Part of a small language model's weights.
Training: a variant of Adam for these matrices, 187M tokens, 11384 steps.
Each number is 500 + 25 x the weight over its row's rms, rounded and kept within 0 to 999. Layers, rows and columns count from 0. Numbers have three digits each. The size before them is the row's rms in percent of the matrix's.

# up: layer 7 MLP up, 384x128, rms 0.0874, rows 151-185, columns 0-127
# down: layer 7 MLP down (transposed), 384x128, rms 0.105, rows 151-185, columns 0-127
# gate: layer 7 MLP gate, 384x128, rms 0.0862, rows 152-186, columns 0-127
up151 106:491580513470478477511481560503513484477497522511496532528514505484476520463498456537474481493487509515521495501526570478487521444476530487488479515494488511467475481489474490499480489493478480475462486546473528473483528504509499493489531518509539531482498512488510460503502524490506503508457497566516524497513483522528551487492530535474470463508501450534481512473494517491468518516507
down151 109:487578531482482508491527549464540500481496512518508503494485511494522531522445516469529525530488498466502519497540503493506496490485480493530501515491506476470481483481517516512510519499447536511486486505498462514511511468532464509528491492555517496511488504458508475502556509514487516510457473556469538560498554499466518509544470506481496512470496477515495451515490529522498530492503
gate152 092:484506497470516537519514511474512465509517494522462466483547498517483509535495503493499517486465490533486465486478525482524442470508453471511533475506489502532483530521547529534526510504471519511487529548454520448468465511493502519490535510509516473518500464513490505502514507463518480455469531496491463473478527465508436461473492473490558501503476523503498522496490469496475523488517
up152 090:501513543475442544493542488501507521541446482553485552513525516522479471547497485480524509483486530479512504472500524509509507516501525494499450472466489518515513488509508529511551501455504491522509520538518481466467492488480521485510468508516512480516489559506491516449511480484483497514493481494481505465517466539492502504513479493519498411472480500488467458477522503495516519499479
down152 092:460538456541514469526468459529503468485493525465553494471511491541531512467518494517497456526486475521490461516497494486478444523498479511518499478504510556497507509507501524554516505499488501432514521486487519516563535473489488507511546491501504458515508443514499473531485505509508532482521515472521482513535522499491504509457494518497495537470478491536521519501493538482509484500490
gate153 101:498500482519495468499501519533531547503452452462478455480483545494534530496532497461528498472513498528484517481517499462539459492505481484473480491492519487531461467477494494483535491486490485500495472481452508562487513514526505515511484513477508497472503428492457494524518540514542527538518484469504519524516493468492476465494508515448474495477511472490513516509484469506515525549488
up153 105:483505473489520498524528464507485569481471528499519492503523488526498492478504547471495485479473521465461481550525532497509530503502486519510524505562515524493562488508564511548528506501533501513472521522477517512515487508536500509498449516526511493466483534467550484511471491504503532479512519554545478517471497512490470493500487522483484513523505495450508494508481521541461511479498
down153 106:504509471521502501494483491506511487490454514487502490466508522503507500491516523507541509519505487475528467513529454509485475489480548548538469481465488498529503489551497512454506501512479491492464465496493539473480514537506486509563504522489513497507520477493463508490541534521492535502508514488474544528518522482539490429541497556495466466495510537546486502529514477500561504479491
gate154 090:527516476512511512510509487503522482509544503467541530523526480507434494499518515514536511524506494482485478491506531516473496510437511503500473521537524519493470504514449477486526458464516450460488469477487476523508493483471535507499499493491494466527516541519531509500489534535486537506467503541524518523514504508521502465450517545479513522449498533515544496470521476453540517522490
up154 088:486504559527495483482506526433508504472512497495471499498475511516488550523473543494528482457536473465495487478487465511501551547544543489501495510507511487527480494517509489505471484477503519560498499471471510461486500474503502497492498531481549488487505497472503507484495518444541454496461484478470478518479506530506539496495463543515456543476496531506512510500491492511503546472485
down154 088:509519497501482477520492471511466498424462509500504440512539477486499486483479502471512490554505506519529517505478515477559479496472478517505547539458459525493488501503482493454501536515446508530505459500490477503512432478471512505511467503510502493514512502502504509488495508494504536511552476514489488510499516519530479540518517492527506494544498485553465495523503544522489510456536
gate155 103:523529454524469517506516552510509488482511503522510462467503474474495490529543499500484491498512519555536511448523487486494541532474485520499514493463499471469472474482478494521548571522479460492494473511502531481512502523474529489495504479450534545498506511530520500474506485499551508509520461522520456481494478519484490530510513514520496498535491461476497489522474551492526551505489
up155 105:447467531530487480484524482491527525554535521422490527532503467516437468444503516523504481466500535475505488516505495471479468467477482521516487553470514522503478491479518485540497471493478514490479525520550496482486517507528496528505464472507523493513478518497508496522522493502473494530489484537493450493502500468503466492497503512483514486474467505486499531539484521535523467458502
down155 105:491475507504463483511496510494505513518501475488488526494496532530485487509480549524496460453507521481499460484545489438509547479498524537532481489489501537517495535514513467531569509522483479493502474498564466515484462501483514515504480515518553513444506532505546492512564532527525517471463471521519502467510507515537495485503498514498517523520496481474489473508506507505515489462532
gate156 104:516454465518481496557539515474494530483519507487507493496494487464532474509526531507478494494493516520540545488500483506493510518497520519491519511483456503508499524528523509495546523513489450521489485479459500511508529529477501497496494426462490493492465444492497520446495472492466537513499483477491455517516512441490456535504494486546547479507497509467550499508537488526489502477476
up156 099:480482485527499506502479481535501503508491542458507451514523515495514476488515480501532504537510522488497536525549454479485527482491517499426505513486498488496511520482524502495469505498554486483484481561502486457469475490530487505583493464459520503502492463493498534506505520503495477476560489483527503468470476496522482523516489502521486517506523507492429490496520492466467467515530
down156 102:469494548521527505510537518536483515483464488427489546474512512524495492539523547528447488462522467530526517499499500535475509459489536509506528506503493530542500505494508506478486475503506459472496534482535542514531483481527466536527504518476521449512495472526495479481514496491481520460468495515525511530543518488483481477509510540494523498498538510518515533538494480521487483467484
gate157 099:498509497427471502501439494528495536460539502534507495498463480517471491470503526472469503529485531535493530517487495531487464505480514517566486508515503508523473503466505503520535486506541487523511526543458478460484442478539507472518468513516509543522504444521474470492496528475488545526530487490495447505487485521532497535501488495520546490489505502497488507494494503489513496510491
up157 102:531509492508498509505509505508542505532475511510506550489540455495427518481489499556472530500486477516516509505446462454528472491520540469453477530504497545501509490531493474482437474498529462469510522524494506467503483501497505518518500519505529526531516515509521499456483504468524554508512517496477523498493501501528480485486506489502512521530522454537500486449503458473513485514474
down157 101:465522484509488487479521522532529493516459480448514524516523491509517547500485464461503539461498475461498496457471503494515478558510501491460480502540530520507491489530492544513490499523551524513525492553526516516491499519477534522494481464509525479493432537505529535492488459529497511480516536480535505474529483450480514473525501475487496506493494504510511534490490513527516507521453
gate158 097:502474531505499499473508494521581522545540505459488510515548494520460511506549512537514512496483479513526477475498531479478522510497472509507554502497454512468516434497491531495491509510491470488498473500490497554498521485504502530454477472536494522478523501547498471489463496513510527461459511472474487489447534478518455510518505483498484510515495458516502481502508521500497551504510
up158 092:509514551467511463515478511474521500529505480468456508482527543495488523509488525497484499482474471540488502473493462477506445501504560486519507496494534484524501497502530507519528484525519486483487503471487528437502479495447464517517443424466518479514483507540536546479532501485508505512531465499483484524468471488494491461503481516490511490493486512494488460473494507486531472461515
down158 084:503471496486501491514494490500490503504520531483505493505493494486470498515532484550488488521520515478521470508491520513498489508534500508503466506515472421536520505577472487459484503452476480445476496539489473501435497466502488483459514506483482504539488505511494473529525454497515506459480538497502497488493390496516517496502504489509476518480521459517503487516492472476517511521505
gate159 104:546510520504457539489513489505518485460521534519486473502492470504492514513482513501531456471453496489474524471535513530526522473489523521512500474474471485522552471484515476542507497464532519520496480445458497540497475510524447543464478476536534482497524474471513496536527509506456485507489475510483478512484484497454502469521534490479507473524496485503487476498533538482533542481495
up159 112:482526497505479516493543541512486499505509508494511504453508509521541466466504496508506491438534465494454472508535501462507501485503496468492504520480566535503495498508505523492484497490488477481491530519483539500455518493543509491488513509479532484471528469460493572483474470483518513528490477424504519536485522514501478560501501491491494500486517519544490483472506525521509474552530
down159 109:494470541492551514523419462449478523487482539519521527525460519510486525490470487534514521498489490526496500503501474527497526497537499512504494527528547469512500532478491472467504519497492493510503512484508480478531492536456484504432504515466523515513525484467499528492501517477532492542481492519477463539517512491516487483541495497462493474491493511463465511479495491573483531503503
gate160 093:538459485492515502485542551476545521526491491514494504510523543469447513506538493506472470541492473511540469483484500489487506532514488533551513474514523502482480470435537498513490479505509507480461494484515492520507466526523477497510519520520486518442490481502513467521476497506506566471483449499510525527490475509479564522487479543489533486501508545498483493482483521499499510496476
up160 107:474515522505522477448513523493546498476511510503499531535469496493488507525495506512497479482518495500484515460498496472483521511486493526508448525483481542475435448474484465432462484482540508487458533479457508484523509486460460519493524484499522503460568531491510540477488506502513518529490484500498538535479478500509505505506502529487496500555515482471487490460478508515524497513457
down160 107:489515498510476458494505498477516458470520502498522540479483482519471514495479516488504527457504484497464541507481462504486472513514512504491487525463503481470472483512478508529479529477515461508491484486490529500515522480467500532532536526477537470497530474523465520472483524502536478501454571462518495523518469493524509488440464459498483530528450489462535555524514479506495469495474
gate161 101:506497531499511472501520502538498523474475528496501506531470474538506526488520451477485508515498486472521526467498541527505496536487461523474527449511477491494479459497530502489480467550510518492436491520504540515451521514515461506511493520531505477512537492498502538514505543548469488481504494503446475490502483498471481446493498537542477503526508515506521557499525463508523474485529
up161 096:476444481489509505494490510483515480508466523493519541507504511520501514490526507508551505486505542477496494502436483504535443526498506492469508522549520505503449486495482540498494496512508487460486514523574516494428528494522520498500491507502571491516529476512541472492501541514471561486494470506504479484500491484482498490475454530473511479508520501468527476498477498504520473464501
down161 101:493458519489509516495535483556528507490542504479466492461512530518520493456465531466533475525464521489504499462538501513508479526541482493525538514486503567521510533498495505507549507483487507476538513479486499507534514496474477495514527497496525487464510513522502468474515479498486497481486535518473514525532538493494499519498492571483507514445476527496430479496539485494489483515469
gate162 101:517517521486513521494476496486494503477535536494482461510517479491481482488517492448458500475466488493541485487521486445480542504518472502539491481481539489483480525480478475495552480516483463457476512494518496470467452529558503460493511457509478497517477467508529481464449475510504538507490501541513496547475511496493490505491537514495482533476471510486513521536505530525469471530543
up162 110:494502502514564520496473533487487523496484472508494485531514496473487474524468468548521512557464529491530506508549512505487540493498486505498466505517512510520519468512520472534523537516491492520492498508555512500519465535467467499539510504549506501545523500498475468526501493503467484459473527492498543454563469450481487515470484496472490511514470533523493508516522473511483539475499
down162 112:494479467455463498526548487483515521474462504504484520531469486506519512451500480527459490559505524502506463491494548499490551480516468530484485494568496558495494474592510469496499513492511487495481564488495551511544486504469480507478502511495499468530516505500508487479507539478493522501518520506504507493494486467534500533500513501496508505484500459476512522467502471512508521486496
gate163 105:487481470464515519526515490490528529485491503504521485488544497461497519490555523506477493517506552532476483511471470506481510548515534537515519470483452448524555491497518510510485505502485505503474475533489521508490521502508473468472517496483483534459454466504485504487522479487467530482497481503497482525453463559438501500534528491518526487511550491499525494525503494520548487461494
up163 102:444520507500473499516525471525515500482507526496461494501452533517489512473515510505507478472492486515469462477471522513499497481499519478519473514501487491526524508477466467462518461468524473473471525483443487501497460470457514464518460480529513459513502526502521503501499546537512551491489503519468494535520492505496488451496509536488549482503491530499507515519488448496466521420504
down163 098:496496523497509523509510527481511503511444481511490493524477506521545477458502504520495527525491530505544460488541476509547409527529502462454493523477518506536516464461470502527496492468514477472517497514505485495475516473526494515492469528556454473485451474480500515497496520493525516473543489504554481509508499537504531510487500503480552520498519495488470497476518498509539483503511
gate164 106:504490457510510496535453514497522510487485481537489491511511523484504497488539568486502487484505539510531487482457519460519487500457516513481541527455482445510531512500535535519479499513512469505466483445529465521515490465516542462490493490503534468472471490473475498513514455538495468463509449520497489471444471500502476526535479510537506492484496526487507509499534519517494502499486
up164 105:523494478492470503492473502520482496503494524522467475459509488522455503476490559496488544530519561529469506523522516514518526529497521508477528501489519494467494486474507553495517518504496497504485487504523480523543472499523521461460490501537520435491490470474513520529471490521478487487543499512543535490481462478485481502500531466502498439536473514468470491499436488522470510485471
down164 097:528504539487503530457516456492489510545517531466532505521455528463496479443471465513491505466519474455513532508525487506492516501496478504465502477485487550489495506579466488496511521500471475504499502496480536497519499543488466507532525509522482503509533518533512514511479500474468519526455481490460482511516492460504511454518514496460491548454505504498531482505483533497497492458529
gate165 109:494537537496481519494543462489511534481501543510499483512506511496507489516501545518478513476470515519498470501524525490517491505513489485505516553536467482506531531472554498568530480492516478502500501488461522491484425486492458550493498426498516554498528462479486507516507507482495481531547479502501501540507489519503449519528541503517512511525515493489490511550497514519492473495487
up165 105:524515505529521511504527563456498466532506529490522461503508491510526490514492495521484499461488462497517469481530482509479523447494499505486449512529522510507482478539487477482502485504520493481531513505491484493448471517522474519502484539489551521537467542457497523467488482494471509538503454496497513514485496530524485523470544512498450519450489467454479501482476516536556508500505
down165 106:511504501470515541519455476495518493489481557523502521499481510494512483512478497510519527443540478489493485512529470489515514494481504513484446526514506511476486572497533540511472465455509501498506514545524495530472492506480443468474481510433484499492452494493490533463488483501519509527482460520496495480545497497547506500464528452476485502514506456502483501514492506502526461521471
gate166 090:499552488490461495493431488514490469520489487509473516506523520511486536506462509506500481503527485517500498521472460478551491544469489531543533493515510494488489475494515524510495541545535494513504492533484465488474447491548487502475545494513493494516495500496450491522521476512502485461522510517521471509481478500500448483516481485544506493544565513516472550512502527497546502512539
up166 089:531486518533536523508493506472505506480518436486538495483487460471502497469474506519507507474502540483448493511510533527518528498469520515448479502481533511487519540522488448507513475500507490507510505508505551498494509496567499530510533535509484497488488490463505534480520503501498509491517519518517463487533487556492470477519531493497486472457502494499487509487587486521541556489503
down166 089:469481490540523500478510506498478484470497535472490474488522529516511522497477486532502488518532455524495485476487495548510483485532488469517495523472511514546472471462555498511537550510504533497458510544514454493462506533485507476520504447471483524464497482521516515526532466502485501514486535504502496465504492492498462529534504525539474477507525533530512480484453555537480466493511
gate167 102:446520502489507530518486500486524471490494465477449481514462482511476474442514510490503461524480518557517508510458493484497450506515528490468517497521483493528492502450489497526524518543506515514536432507482515471485486500487524503520493500539516504532495507557490502469507500500466507464546443504486483517517476515543494530518465492459482453509489486471472497487507495516475457500486
up167 094:502500535466478502504483513479449488484509517532528478439490481486525495500511440449493498510505468496516475518461469479448510517478516510508514512506468484495470465489490480479536496486482544471500498518479476501520511451546501516526518474516502509483469476487509518475505497493547502490517463526472559454508506454497480466563495515500486497483475536510465535496488474447483492492526
down167 094:468497459511540439478512494508542508531521476421512565504521515507467459525494534497477483488480530515513495514501508456521514484498522485529510505456524489484496518528500541533505498486539463513488506488471490509485500482448557480525525545534504478528488538489461476499499516528450490481473527520531462542504488494498483469504508486498517471497515493511492527500481525482500488521515
gate168 097:498501491486471515498481529475501469507492498503504449493469485501468541505525495525490562501502467488508498518511499499520509498542434511494469534442498467537455501484518468464498490454486498504484495509515492449518488507524489507541481458542531516475550514533497489544472481503528465525510485527485488496469484517524535487495540491541462509503482453484496467487520532539465505476496
up168 093:521459527517460512476464521520507442447495526455470518525550496501555476489500513490546506482473492489497472542493512449511494497472460474507491467481527536494496537470507550513503515512488497485471540531493510494527548524529477514472511506493497456513524556512506494516487478496474518485543480537520522484478464528472495493528521510469527488495500512511515487551487517483480496492512
down168 097:485471488507518494487512504497508486485510511565488440519529502509509507499513564507470438489502493548460532486525477464503528506501519492516503539490474480504480468515477508481491506494481570507545451470477487555522471538484507523482498529478472489485513512514487493509494525501506478524501514476446499524485495455509454504507537476467496457521508544493508505487487509511505527525553
gate169 096:492517514477492523466471494490507446534475506511517465547489471479507525495531506490474436528524481458503550515485495506538520538470479466498497434516509523529515498502522474528477498526502512517491539524493514513506508498486461486470484493511506514484501485514530513531523482463454487506469495495493502525501490531463460488536508499554549476536492459488500474500517466458472477495552
up169 095:532493521460494488469454514470545516481525498527475513449533500492525494506513452501484483457531506508502492486520487510550457539486472516465513509507467504476506484509541480555491519502458504549452531490516525468475507494520487539560551487492518523516493500500512505498498462515507528511501521515535486491543519477516520510476475480519504483554483534484481514554505523490471505491516
down169 094:492483532483471532415532485520526484556536483535529490547511511499489520460502546484482529523485507475484528516471487531487523492509540546490503507499506517541507547503497485505456506508516515469497514479501471500568526509497500487519512466442496499519484486495538528509496509478508474518497517522503498509447524538485518508509517501509514483519511485513472485508484459481509517450554
gate170 095:534477491461521474505516523526511459519520523476521517521499453514499496493507494461546482483497489527492487498488480524506488449512554510507436521568529507525469531549471508497517481462508515461513556472452506513464480462497513498483518537522505479524502498509495454478493486500514509495458519517499538496511532506531486510511490489530465493479475471525521493500493528476525507553529
up170 092:483534473495525491451497500498530514455502500514483487480491524486496503457511579520478475515459513482476477518537527509525493559494452503511549489466471504512518506491553496539506541499476515512526490475521475480503486496469487524530494484562537514483497473530492493537526484493493504492521494509479458513522497526493506533498471503515491474459508477475456513514551498551476523492482
down170 076:499494516508487533539492512528518499532515542471484507502538476522499496535496467435538526490488506515518497501480500498499499491513528481484496513521547354525492485468508494479492467462486482469503502505486488491493502514513519473489487501471480505519498553512531511466506496511526527498507490500470490445502532504477476499501514485476510504546487532535525506506482518483505464478477
gate171 096:516498505492509485511485523428493460541482543515529502521486467514504510511509501494523518481493525478490449489485527522509476530543463507533539527477511480520520494500513496500503526499497476475513511520513489478502516530468482489531415471512514494510541502544523502481530509496536489516489505461472436517484513548475510492468474541536552517526486481510514519494497513517494560527480
up171 097:509477510462450482517502472507530501522514478472523497505500539514502504462538494507529464534495509505510503498509503489521483547494512516510551555507521527485489540459518500459518505487489498491527484466480465495448499531525539488554492503517512499470512461557506465463474507477537529461516482511498501557519547484523488496493492473519525530516530538456508556522501504522495505495503
down171 096:495480530476505511507517523504553513481523499525458542493547494483506489508466474514494517481528509525495530519519499492475539486518463460516443540475491527485444486488536498486489507495514448502518473493512491470495510540519437502527524513498557511510440510475520514475516474453508513502514453519489498469506506538504540455542475507464499472498501504491521509490485509450515487488505
gate172 105:499538487470471484479496484517479491501505494455467451450499495504526481463527512494487505540488466540511489520522514510502517542502443490504520498508477495489517539499487489531506483476474469498467485458571539518524508523520514526480455467500506471457515460514477488483505482508511501511511488421467491468464500473501471484519484476516543498511497453512515532497524474513480498467536
up172 094:512491497502516513492499492525497510470472531500518501494448469475495491500505512497530473513508504527491524533515460454481478458480478479546478482514539526514545522499537498492527520500496501507498492520518519491504509481450469521483505526534537481513510543516506514481535539487464513470500502545517543467516452521563484519500477508511494475490486477499470552422551488507456501528489
down172 100:529437526505498482538493485503507531480477506486522506477489507504500481520506486543524534468437494489563518470501498486538515484462475477515530450509468518501516539508460491543481504504476489529486471496458493485509521509521467482491508529483462519500528481499502515511463469503495490502532525494466464512558484446487498450512476493466499508514482528521509471466475497506495457458530
gate173 110:504562499437469527484527500475490498491523512485448486482469526528494460495515519545462490466476501514494519527490483475489518470487535502539470483495438482481487492500484481507521487511515468482512487502479515472516443513516468490473503504485502531469513459520511513523496492525519483512472455508465462534503461505484479522518526503529502464487463486453449520465544498498523512518531
up173 113:527514493464494492486530499502504506519520465501508517514460527496498526488472525507458552503523501513551460542476470475466490512544504530531520451486486512515490532488461493454532459477482509480524513519482496461484475518518512506448483459462474503497531497533523444474488503486489513507470535482483485537488514477516503465531549460506548533481515481499466514526499486519502518495531
down173 109:550535511509543483456509480501475489511508515524488467500517495491511486517454508488488560516469472489537515544518515479471497490490449505474548497470507543549503495552485502517511474509509534527469487486523490507510489520470565505491485479464477548495504512504530478494496467484496541511472508532453494483506491510542515496498524509514463472509498507505508507508509472465532442521447
gate174 101:494486524535454475519515484472562497546486451421478499518478493464479504483531500512447492494493543492492502477473524508490444479485521456498489508536480492535492492498523473533508464553515504481471506499478466510491504492547478484485498502516553460504487520470520502486487495533503488498502471485544477489453515525509487513491503507472520513502517532495506545482529492482499493452527
up174 099:526572486507474484480472494479502482523498498498464490430465483483470498498479505495490475514507453496479493508440523462487494505515483500486527473465479521545465492505498499532491507555500493512466493434503461539500465467521528471477475474537501518443477524471535506515463466480510502551508510487488500488465482504503512505512509447491487497516481513527500509510543489483500473512499
down174 101:465519515497532550486517505524456479483484514537511530506532526518467492510492467494514458509484451496477471483516488575484549484472469521549502509435522560484515508507487463472516510463485513500481471489482511471490498493472532488497521515498536480529490504515506525502505536530507502512464480541531530499478507470484509497475522499510495498520467509478497500541543514520499497544449
gate175 099:441492501531488554515474475480443483496479475473528488524518521504536484464464484466450517544447491466517465509516496505545494466522470480505556488492483522458482526504514469494471514488494522510471488511511502520479484550502483495485526508495537490497489511495492503474492493516450523470476476505473495539514507516504499474464506471526484484505529523523504469466491534571484496518502
up175 092:500501469484470473488491506514456492526494513460483520474452475485507503501497529502512478475505485497483553463541473480483511501511520491522547522444486482547522454512504498543513515506526490481504534493475475480481498515500499448476520510488484483527482490504480451498498467447509531504488492519481481490464495466503487440492471529545473523508513504493511401474510482515480505509507
down175 095:481492494511504531474541517530518457464516477490499476537519460513510504501468453470502489514535529481516518530539491510537460506472476519516516480507523505505514493529500459477560500522456499501477492509513508507502460518460564478504502501506552514485464503505515552510529500476441527509474465517467466531500472504511538476513483519464493510486479507492490537492474507500507503566510
gate176 099:542533499521483479492504544507504472508537532492542519475483479493520508496481502530459502495450535488502504538497491520540485488510492502514468515508539434514530489483500506494504512491485477498483494516487503500508481523474510582551492535512467529465464442489467544471541479524461533499519514493489506480517508526466534492543493473510509518492496485517495507488488457506545515499449
up176 099:503521454496519519470512479487497479520484561476487542493497494511476522506456475488514522500500503480466488465477488502495496545466501532474523534500482481556504491459508525499531509495515511516502473565457500477516556464508525480482454516496515509489494548510505485494494500486496480460504497474464515471517491464561514511502494438482530500480523506538480464513463488491552500498464
down176 100:482485453478533512520500476522482483475506488502462500485506514496504505473521492495526502516472512504529431505483529522503457531479529501463569503503444494511461519509497518468466488487489526493469547520509525511466529459520490504444503499514501487495534509522534482483476506472514502561463495513474442525466521506506489473500512535480494472493498501492513498464510538536493549540484
gate177 094:576509490465504541482498504449514486513493507506502500513518466518490540492503530501486488497485471468531510512483471487526490483533479491466524506514497507502481485458487482464548511488497455460486484506465488529532488533505466472486469475458491497461490462489510573452474490488526510530508486518474475512450471533497465466502538511507511508492473492465517530492512478497455481527534
up177 100:498486504469486482488517516548501528490508541494516508518448471514505461492507506514484499493568509502506468506525501484527526483509502508497457519452450464494490506465542478540508483498480543554506471457499503473477451519517504464507460495519544514487515543498490479474488455510502513480529502469488529533468532516476498490485540511469497532518525460522495475480454540507515517480507
down177 102:515512507485477472489480537468504466538486461483463462471492488500507452501574488518503500512517492510540480523534505469526496499516474490507491531459498476513439517482484507501527497457524471523505460480504478501503489575548479471475478519521515503459527497534513555479473496512523499482531472491465498491484475533497492511497510487482474507529466461524451496496495503500476461479517
gate178 090:533509487486484548565471457509528493500506495499493491489510509488456517508512485465453442491498490491496461448468529480510444470507477505548476500500492492497496537513503510511539510558533484511479496493453524491494498473481505469528545493499509478500498507483499542499535508493501519474520480531537503549486498511531477504465505482546486502512485518502523463521570483515534518498526
up178 100:534498535512530467470534522528491490525503523484545463469515501472490526482544499536497470541465548521479525527484508506485473475494511548500502489525463483458481479515486470520477510519501472481455498476524489503504488499512548512502504505530485487502468496527537495522510498432460518529481479482508463438505514501522543503483537520523451514445496502506500482480540487490523521505500
down178 104:480536493483515518500507487539501505534473533485505511496482471535483509501510491501515505523475470501520494468479506522532458501513495515467476480531507469434472531483480518492500518485548506505507516487506521497500571491473537498509524488461528454487544541545492535489530548506542457545495494514447498500466487539450463510518512485475496491512471495501540504520542529521507490482512
gate179 098:559490471507508499512502547495510509513531566503484501527504495481504467488488516503484494472520485480494483531496531500497505508507484496465525487487492515459528466534449507508472533476504501501515460517496503501452515522484510520513479499518481528471466510511511513448490508503502560476485541547510518469489549513524509542535504481523439486485517467539465512483452545463454505514499
up179 093:470543504496486485514451527519500538487492457501483509428501514481530502467473515491510549489486487548463540512526461522467500507512508495485525513477514452516488512469558526522497481504523497529470506450532489467516500500490468491555521492499487486486519509513494514505520499512501472486540525482462454471485476496493493477514493499506500482560471515478497519526548464518505511456535
down179 079:528489497484502498507518490529447500499544502502494497535517510471473514536520498501527482481539510496527458505492488499508526477479514499500489500543477368495520507551489498487504518484491486460516480525528505527440482486484497461475495496492515514523469495533549510491523492482502525528477526502496499480492414483502512500480504493483449513469510487492512510473464493494504486484505
gate180 105:484474468489513508528514462504504564473532481516486474536476480488498468487494474517499528490457508512525498481509515509519456478482515475560475476490524524457543501490479502461505493502490441521506488479506555492469479516515522496488502504538492488525461496528516478485471527493523537469510474524505512526483503533450479485515490519428507443490472467497496499460482545509510520518514
up180 099:482522476512472473530540465482492505454451496460541507510502518502501505498543450507488544487540459500537500505548500509513506509477520487539527492445456519518533491468474486483490465475463525481492511518494544484510495508471514480518519493507479451548507518481491494525488471511552528530532496517483463522517491447460512507500509525497482488511503500522455500493509523528474520493540
down180 101:474486494466494512512482491516534535482514524506500565462507467494512489487506510487454482461494535494498485496507454561511473509512508531504492527552529464507497512533483519501488522511550462513533504470530554531503512422492502515510478516467518495516507491529494484504489511490557474508503484485456478504465527459492512488518484500496527508527507504549503489501482471537502540539536
gate181 092:481462520503450474457462490540498480506496523534468477477488458482492513527499469487522523489523530483538527492519489487494484496552479508494482496477500494486459503530531503546525524501491459533482523476499494467503501547517493519496465517499501498507513485495508502514500540558503495494463477536484542521449480450467466536498498495529510498536463466513526527540461547528479504484517
up181 092:482505499486479519496503511468493468536477500471418530477503466511493468492479545501453527483490511494517511515464486480517504469502483497475502494557438510519511494513464523475507499545533511501508526515505493491506498529504503483475461494468509461475510508518515512536517468525546475479533467509505469506469497465507468487496500461484473474520449572486523475490538484474523523498523
down181 093:520435510493539503496536507468481509535553487506528558536504500520496471493469479514468490524522508474552522516521474505506509523468471492520553517494526487484515523540493512494504508443508482542512473507529579508497524520485479481509510543483509495521488523478458528480487527524508515504537480490518458519512530499505519451516484490502487497517509484552522496511473484487510534463494
gate182 089:521504551470451475529478524476506506494512485501447455475533547478477477466494488511468502524537504449521486495504514519493500467483460547477543525563464526453497509502501456509509513520500513529467485487480500503496486546484447515533514491478521493463537479496499493494523534488497549471533488516515492531494477498505513503516520500540514482502504525479489517500540456497517505493538
up182 102:490484542443536499500500477487540544481447511519513497554472532507482507524555505493498509474484510495535481482523475508530491522540494510483485470498483488517508497476539526543493467491533476479453510482502503460492473521525506520516498462493504504554517495502535510506481481501496495525521476463493505506475506486476475507454502536454472549515504519452508546519487502529510492546548
down182 104:536512509446450503530468497502514532487477510486455469581513533532479509525519456506458505499531549456508495522512517493515472518501535509492514535534515443444521496479530533533474507462510482514505501470485507492489510512488479541533503486458521518483511486486502491477485518514498552487558484490501510486500495489512510517477507540480513505484510510498498521519555483509496521469484
gate183 103:464505439430506446495492529492537515518538500509473468526440460499503475490530535555491518499499529507528473513503487494529469514543497501532494511493485476501471454514504481547540482528479518481490465522553494485506458522497537494508475475509500495450517489491515492452490498527529512467510503529495488498491455529532491470475498466516492504501473505510484503518526470513484503497522
up183 102:554457473499532495496498523424504462485526483521447512480508520473485502455498495480478492495517499474475500518505498489452511501465509466500444503463500523515509485519475469514509495528567500508533511538493491533468485512552521522443509493526463481476515555492493501485496536514531474502504500508502527474500459505488521515466520474512473465481467480493506453496479497492479499522513
down183 106:506481499487484455465525505555499504471504514490543520515537506505476520538541539482536520511518504505503489486506459553453476487495553505445512456484491475457478470438501472500487512505525525505496510484484524488502550450528492509499523470483500474476439474499527521548509496503456482487485507474510528501471530528486490504479470501503477493529501479493524506481496468496463503509479
gate184 096:526523480512512503527509502492472512493429470475513513523528518512495503512511508540463492509514499504516490465487502495499502518502509496450505537475488492475505479517482487532535502498475473548516502493496486506492511473513532453503505490499493524479511509501539464465441442483475491498504466489512443476492479459493449512493506535531475464508565535447528493452496467536550499483498
up184 099:490525533510508476524517476474534484475467435502509557497467486480486499500486495495488521467509473507518438501496500515495485493493518471491499521524505520472472511494487526498487499494477498464527517483516464506497496436463496494532521514470506530488519548517548493465480487496494503513501440541509523518503503503496494547513474505515519487512529530548481470479458540555539455540468
down184 096:494475463484520474461501494531499523501573539514524461540474502531505495517517500464491493496443527511493527534522519478506512478500507487527512495512495528488467532483480485492473506481508529479503497501509513487497492546483510523486476482488472491538474478514435542538539530536512474495490549473491525498508578511511540511494509511471493510508486480530509502551515518479448524486529
gate185 102:519528451441504522470463474494552502520470484461520484460505473485485519471498469527532526560489526506533540502472490493487530518512511494525474502531511467562526529471531498518511506516536491514479489506447492477494483503504443510511510484490539501513550516540501473496528488560541539508486467493492492475494515488505486475523516491498501491490465518513498491505481462484506461493487
up185 098:522465513509464486479530512486510521526501494528503471493531475511506491490504494532511510496527467532498526507516461524498561463513484484467487482504467459467509506526472470534503493494483480478524516495527481498538470521493509484460474528468507527486500458522516453487476514517498528498483529475490534492426491475459477490506495526506486498448482519489514552496556526493479498434455
down185 101:536501488507534505525496499508529499536472466469504522505515527492453494513516507551520454519501482507498528545526511465486503478523489454465505450467492453509539459488471484511480470518488498498482503531529478524532473530515498481529488483555451519493511559481508490512513480505494522508517453483463518472493499545483534454503479563499507509499481515464495494535484488485482467490497
gate186 106:509527537493460511498533488462492537484493492517489498465507509468503495511495476512439507520475494441472542497510520548467509517481496474462524484455519479476530505433516530506502509467474476536468503485527522478524485501487512512503474505510490552496547481461485509507485510531480521512509467510517470539458502498478496500523529543509511481536542484477502501508519504548445482468482